Part of a small language model's weights: vocabulary 8982, RMSNorm before and after each block.
Each number is 128 + 24 x the weight over its row's rms, rounded and kept within 0 to 255. Layers, rows and columns count from 0. Numbers have three digits each. The size before them is the row's rms in percent of the matrix's.

# layer 7 MLP up, 1472x448, rms 0.107, rows 434-471, columns 0-55
092:087119133168140100124085106123123088164121128168102141126172177174097152112132140098113175142120134137172093120121137107134154093157118142110130126125133135144149124092
097:132095147145145111110102119123125138122128113122134123091145149105138122144156126139133088083144117132100161126073121132100116161172151146147131122133126097191117105134
100:117107078131181145100132139096146158165128118104136133168132170097122142137112136095086095189110197139133117096110116142148117116132095124125115106124126157106145094110
097:120106096118116117160162136133158164147160111126104092152087127153153123136138156112114130135092120120098078126143121152139103170132131120139127150119113120132154144108
099:127068134116154095102171084046139159135135162100138139126089087118115094121159139099140147113140120154162158136089160132115151097130162177142101099101134114135164148136
101:136134116111084104145095135143118089148099127136113125129086080129142134098132117137107117103119113098131133129163150158149123078105143108102132156154115077154124109115
100:135113128138127100090070112140092124131090113154111146114083111160150143130110123150114141119139118132138124152133126137122130141115127169130137158070113135122114114129
095:091101153140173170136191136119123080153079156169132106150150154121144170118097144122155151136117137163148169126115131116113141124118107130125180098148140146150144129127
102:128114128136074104142149133132111068138143140126105088128121113122129128129153160110071140126084070107147152131117115120121114139083112123124092139101149138122151178135
095:134110124104143113127094069124150115095125116129131112172131131113112126134119104109136138120125144158179057154170130176145136120114131081064122139117145131140134124125
097:123138093153132148111171087100100172147114125156140203125083119137149104151121099141105096109149131071101168165143129119159125092128101169093123080133134164099118155139
098:158142145092142145116145106119139099145128137110109138100165142140125102124123146117072098099103106137136131107103129105114094177104121135109085108079120139100142163106
095:141170120154121139128123095137074124102136164124115087135111150092149132101138125144139138116112147159125136092110125123139159130147160112101136135095156110184139115133
098:089126169105129158183114164070106115106117124126122130095098101139099161140097130138125173133123118151133122120119126139092133080179181177132092143147174149138129126120
112:124112156192137123091096142125093096128078153090133157132108094138115131107131127103114123139127100125093158173151101125131140141112149115124128126177122153107155095127
105:133136125181121172130095134120162130155143116134156086157084117077116103128126123160156144103094104118130091142134131137162173112132143151121124139135122128125175096133
101:159152115167161113148121090115123154111126186116134109108083141112132127143116139167123113125153114075114128146125134097130167138109116148179113123078097082105109115162
096:132106103159147170123150090104125093104162154103160117168150088140141129170091117133080150141140158129090150129121150110159101105142140174154164191135111149109130122111
106:142148112156175165125069125133103142104132166169088115095128131126118121114134128139123107171116115127127122140132104156080070116113179069155134118111131119139144126139
095:169091112117107129124117135108136137134129154104152126097161119107140122131122160129107158142094138162109197127116134121101120105156108125119153105092110164115147079152
098:101142111137114130091094115131077123124179146132103081172110114105156106123139134120117164141077135130148063116169164148123148165124096158107082131181126125114096190106
102:163097129172164132161137104113137116142114144060137137114103120126131109163093175113106140134119114150125107117101124103109164166138135101146145184156137140139196107142
099:144142122114124113135113151094097097129141090145128131092173105146132152135098194131148131130111074142143146136140139125090129183156160076118171104129135153123096148061
098:123114112123093120097145186163138103095123141112127156121122114165090098131135180164155140146121135088144118134151165125107107103157117174136165126123128118111127162153
102:106097128135112103161140143147105107126137129129142093152120113140143163106126093104092090201142139118140133148088109165099135135116117093148119134165155131141143102088
100:108135093157121134127165121114086135102145121114125141138152123152131162121136142125161120131127152137092102149117153143103126113094150139097127150120138068068119151123
098:140134122131101157116151097118137088145089090132097089144094123173107100144104126130131073158139104100105111174145096162104148131107148145099142143116150127119180187086
104:146121129111107115095117105133128140094109164158103154132108096150116097151146107105131099115149135122146114117142132128157155123106147078113154151138140119169156109146
099:112138140128151135146147137161160146109123128098172109166132130127115092117108057142112158129124168078151151143168170133141135116129153164133154142148102121135098128107
118:147158093143103120123096134148102157169107093129134106178162150126113162127109143111154136153127108113133149129116111114143101130122167150144116153109105155137183160160
098:137178136108128168137144112137099158162141097108101121102136135121107120118114100077121107130066113105105095135114137100135141122143124151095112149124135162130171093129
099:102122147122102102118100128102138146121123087143163122153126105105135132157098099106132110122129132110148146154152153135115147118122134128097143155102122157147154072064
097:127154114125118104118138112127146130124113153101134112149138103121111095170102127068111111141120086125158130088098158095130127153119127111110177115126124125131134106128
100:114101111081123152101110171126125109133132142131134105121115138131111091119177143157140110134165105139121149107100099112140110144151069144132148132160155142136128172126
101:168102137130131153138135116083119118157134095095125134124098140090135151117176129100153095111197133155162124112114106092132095144131126158112142072105161143120122185143
102:115084149119126164099095114124133153130137108118120174145097151103148076149139131095136090176135105126144128119095205117133111116153142078047114151145157175102135152104
096:126155130111161118178120144112099117129112127090124139146128132123089114138131120139126154106106132087112116097109129119113097099121173102146146122158126133143140121094
095:143107108118117127082115084136113077197128136143144120115157120130182132115116114162146116141114182148150135093096124102099161107118113138149142156134126156103154097122
# layer 7 MLP down (transposed), 1472x448, rms 0.0307, rows 434-471, columns 0-55
095:137138137110114113119138150160124140103135129073167152112061087094136113133149127167130090118135134171106137141126102137142104174112138125082131129111143124138142144133
098:120175108141125111145120127187207120098145144140148153118133120127125109136115139106118166133122130094126102159143086128127162119131100140131135146135110148074181115120
100:134140142142093150075117071125101125140147166119105187147137123146100115119138121103121149136135087138094152157104108141119141098085113089148130145140120107164138119154
101:095150130090104133096157125132149177111129144114120151107170147123130144117105178126119104106139138146156139130096094053127134134141089085130118139131119146090143110145
102:118132137156174131146101188111147111161154117139141148123138129131102132132104117121145149130118126140148107118126136157126144078166142114096120128088121129124120120115
103:103098107131126131152123105138139112141130182173097104109047079138139119106139125100193124146133113142107104123124101075131162133135138168135149144117140143155171149140
101:107148067136127125144132151126135135174187117135140101138107131138139147157098179149058129128083099158159138150139140094118138103119129080106123161133135123152104134143
099:178145115153140107106117135114108142154176137099108086166144150133120102153171117148103145160108138127115132116137117126148146134118124151154089144127126139087130139128
100:083074093089142112126167151139168184172127109122109134113112123116152171124141067127115092121110170144101117084122179139109100107124137115109140138161096170103128104144
096:098135154132092121124145121159122126139124188171152124140105109145129078126144102134158139149153126075120154148113145115169139117141175186113112165144131089124092121099
098:148148161120111149139082111152157100088117068131108095120198096121113164116150154137101125084140135152164134116142132111158165125147133114168182170098149141168101131104
097:141133104161158115142168148150175139126124100151138158165142141106145177151098092148132119132152144099147104126097133127143113116122123101125125099165155154154127133134
097:098152083127146184134086126090145145145122116121131146121132156157161156106087121142081113172138137113137128136139111086158134129138140066116139122154089163151141153138
100:134113059135124161127116162109164122179151134111178156115162086129139090140117127114160129135116120129145142143105120148141164171101129143103121127123094138147150099090
111:138163077122118111122165154140132137094130136131138102143110097134121124144131160108130069118110113081160118106123144137086124150089137097144106130100080152112088090113
104:125085093128121126119098114150091157127092152107174127079098151109164073134108130104112085122137133134122127145148136127167141112075149188133173152151083145137079104119
095:110132088089162164118111151135127153183135127168171135135135137130126111124139145111129151147120158116153142093120099134157147083111096110123185169147105130134151158127
098:135106151124124128110136144158105113090132089128128143106140143134115143136152139153115160148110096101141139157152139087104134154096132125150134163170123107154151148108
104:142139124097107135110147124135160140120109109149178095082100107122128134112105122145096142115134122119161124124122070124184124119092119113152125106102171127083132162104
098:109143165106093138155101143135119140120120130100108128131131139133119136145117121165139082108157104112148159160119115133147137104143102144104135112152143065130122131140
093:164133127115147107115141118136162141139104100129147138110147138134111136135088171145122150113149081135125159123123107126126104102122115109192113106132139066151113122163
102:155149154118146157072087094076148118096136122107130171134129099111094140159146149112118108122123136125147095136141127145118139135106105109118148124121140164141115169136
104:142105155170115109170125128111147110085098114115128120139101117090117116119169083132113125114148119119138107142129161132149148088131081110103097136106176141101132151167
096:123137124098130141121123163137103152129089113161124149114120129081203106109129073118101084110165116133101164133125143075122140153113120106091137163122086145144144142143
099:104180139138123137102147135091116133186117121121129136110134139147135128123095148104135126124130141146130119090126157098123114105163132115146120142098115122125170118123
098:121088155139125151105114120107103102152131075157135150142138139138091119142131102129100133098141127123171150080112123121181133115144102129176175097131131159147112174153
098:152096163117110164103084128138130102112173154141120128138138178126092122127117126168124103107097153122121135113132123096102126099165123163136156138128096106158108098140
100:145103101151138138173131154152167178127128127113119138107145093135145196155123137130148143160117060123150097103092129156125115116164135162136141128124135119119127127152
098:132110088131090131110070130113145133153133154131109102125159142141103164090102171116139107142140085159117113095103099166148107151131138101116152132137113140149112140128
115:123142140095127103142056164148104137119143125127104162100107090118104076112114125146142140118109144148149115117090131093131120148136109143127075112140159136104139135113
101:076114121166137120101149140134115151122096119151141130144113124126117175092157132155159149141127130089118114137152094131148112109138070149125135134134143109146139113114
097:150135108144116145089159130180151118146132163070111156116115109140086117153188128149115147109131116137136155130117084142146151142157121133125115112169155150131137135152
099:097115162127176112160148148127188126137143135137135146142118180154123159118156132148146159107099128132150112142106101131092134158127137136117130140118117143118084159139
103:151139138141142126131151135112165112124139098157142152116116152167089113177147143103151093146125116133131130187078131102119142123131163158116056119130139133127168133134
098:152107111173100139080088095129122122112099171130138109149105169114100116141155105136136165141113127117176109153091136124143149090159126133123123150144165101126139170156
101:130161180139119134112135160105100082164117071132121106128169126145111146113125139156140120099146124118120126116093137115109092135143140194124164157118105137126081119141
097:113101108097127147077091117100122143118159131143150145127144149105128119118121144105138144105117112103125136117115137162066158157127098151131102135128131129173122118118
101:135105122123138163129109116127135145123131139146120104158085115148136121135113119135142128145142128125157125134110145141118117152137100104150090124096138085133114140110
# layer 7 MLP gate, 1472x448, rms 0.1, rows 435-472, columns 0-55
099:133158145130140128158144133101141107104101121109138140097120116134138139103145136084153106155112114142127115113135133121123112130143138105072121113142128139129136085087
100:107151105125132124134143140107181116114134136102152109128148137113147125128069120117125173136157173116166122131139132120130120127143142116113115139096104128087122096135
098:077147117079113151108122121073143145133092139116161161121110161148111143138145117105159121136161089155119088108127151146123107128167141095150155117150141127155111114144
103:130160126142107157159094106180148153131176137155109160098146147133096157120110125129175143143057148098112138119086176138167134114121122134123098104107191142140143136096
100:086089105088134129120129067118160125131137149106128142125093137147147087170137113105148105102126126147114097146132107077142084157126123095107123093135159145068163096112
101:092135151120145136143126113064120135112123122134100134159162134126189113153132185140096084095091169121099153141105118148131165108138146153132124146122114125123104113118
095:110132175099163090142132106126128098139132096156098150135141140098062104091132145103139146115151131144124121128107122108160141088136118143093130146153080141137124139175
106:130142124170097143118134125138124113175128105132114160144133105133136136141137113112148116111143110105136131171141139116152145151142146136118100071107139144102067176107
099:189108164122135125149177116106074126157139146066146143116084138140120136057107177105158089133080145163146108126135166162117129122110125149142154144111134145155134188131
094:140096136105072070140104157129118114146142120133124161111179164112123128157178114126094115123144082129148123098090197112128146166131125121125158169135134139081103120130
098:158122130119145128132097134120096103105119134134124131112138106121108168106106129153135079107134151136137135136133116178133120094125144114122099165128150160162075124137
094:106098088130125158129122108124123149122135102147127124122123105149162126177114132155116121134139147104083137167090117068150141113156110122142163175139158125128134146153
095:107125162092119142089137127080092130086122145153151136137139150104131128136126144156146081121159090139080105121146113109102113110111116139128163141155125158137190121113
115:129154095127127126161116158168160094078125126120146125167133144143103131174140126157146150146093102120160115082120141115141138127098154130111144161140107124155123074084
102:130130145166120085150125161162136138141106137110118146110162146107182140112158159107125106113145146120118119156107146116110135137156119139109151101165134132175150159114
100:109110177151117154097152145138119124091113119123149129158141135117115078127147129135132171132137140176137119134125151126118138147164111125091111153123113131133115113088
097:117102169123148109125127137115126144129125110149108108119132187150120094106139111135138108119160106118150133114147089175114106166094112107108145138142158153072115124110
105:143187088151145132112114136129152141107125084127112116187127163147109116134111112080120124155094123170130092161124151157119124083127105146082109117153103129090146126140
100:134112116113105137109136172131106095157105174106113150108146128084145134117128140154117149113140129133159110119134115102110153122133150132151140125137154147120151145130
098:103148084099131107110125128078196147094130153128091147123137088092117125101097120122082141151156151154131124167134124115134148118120129109088147160123157150116144132158
103:158139117150097109101121153103065106134128148111152090096144150115132123119133179115158098128079128133129076153153149139178116136141122169149125161152123115052150132151
103:163147114138126108145143088130150137137092128102134144124112162179118148130067138141101105124109066144154141117091097114102137176130122162114171116153090159143109111147
099:157167087115117158137115104083131147160141123149131107123139103146126127151121117156142085139097133135173108162128124087190118136129152107118112150108127140085124119127
105:112108186125130129120127102126134151158082172166077114126128086123136115139095105113059150135120116096139109120126118108152109073092137146102137131144122166105109146119
100:124135146129121135085087111109095128095110123128118127131141094087141109149125092140136084131060149135109127077116099152148125142106155127196168139153139157087131136142
103:103145106106122133148143106131122110123169119104164153107135131113160139142132134136153108119119113107160153090149150115166127176105163081113105091128135166129130157067
100:108128150089135144128117134143134150106122140144105166098114132100102107122140130156137116135128086138123131175091094116136173157177106137112091107104099131141149138124
101:109141141146153116167116135070148139132137104130106119133095104157144103104137098141138142124137108156145156163138149149113157115107157133075157137124174129166087116162
114:122152145080090107104076111103120145156116146105122152106078112127138153132096129156111108170130146117091161136116095061172135121115134131125117143123131147128152141162
102:170108113142152130119066133087121125142132104148134119188114135077104120153166134102179114153118154144101116147159156128141119138138152149107162139120108108151129129133
093:115127136118120108144157120116054117118127108117114135137145140097120108095122135086138148114168131130143134147137091094084154105134111119122152118124166144102108196092
095:138135154149130126152155194095201101105162134127135110139112139132133135117135118131167161092109155129159105146102107137094117156097116142140110131124153118116102115124
106:135152122136131124139171106124144144123114125201134150089132174171133133171103162120086114161158110139109134161112127127164111144113099169093133148088107147099131142143
102:100132107116107097164107146101089150102142085080126094187121124126127150128159142143151082125128183146151110156133136103121117088144126121199111128123127117161111089103
103:113124072146142119120138126099132080128175107052131110157096091127156122134160140120133126093112094125096112145135138164084101124130148097107157091133139125148149081158
096:139146108139127185133110158149094148151085094175145116163143141141115150108151127096103102114106094098136134100111146128120121091114150111151056134171131126163124094133
100:139127144122125149123130105094148118153126113125130111128126127135097105117168140111144119160107088164174115134154126134138095125113115124135141133140142128147114138105
102:093076095094103121128124136157138106170159125114158143063089111138122135075127156129122159097103137089147125104110157159162108159120137139160118140100095091143111106111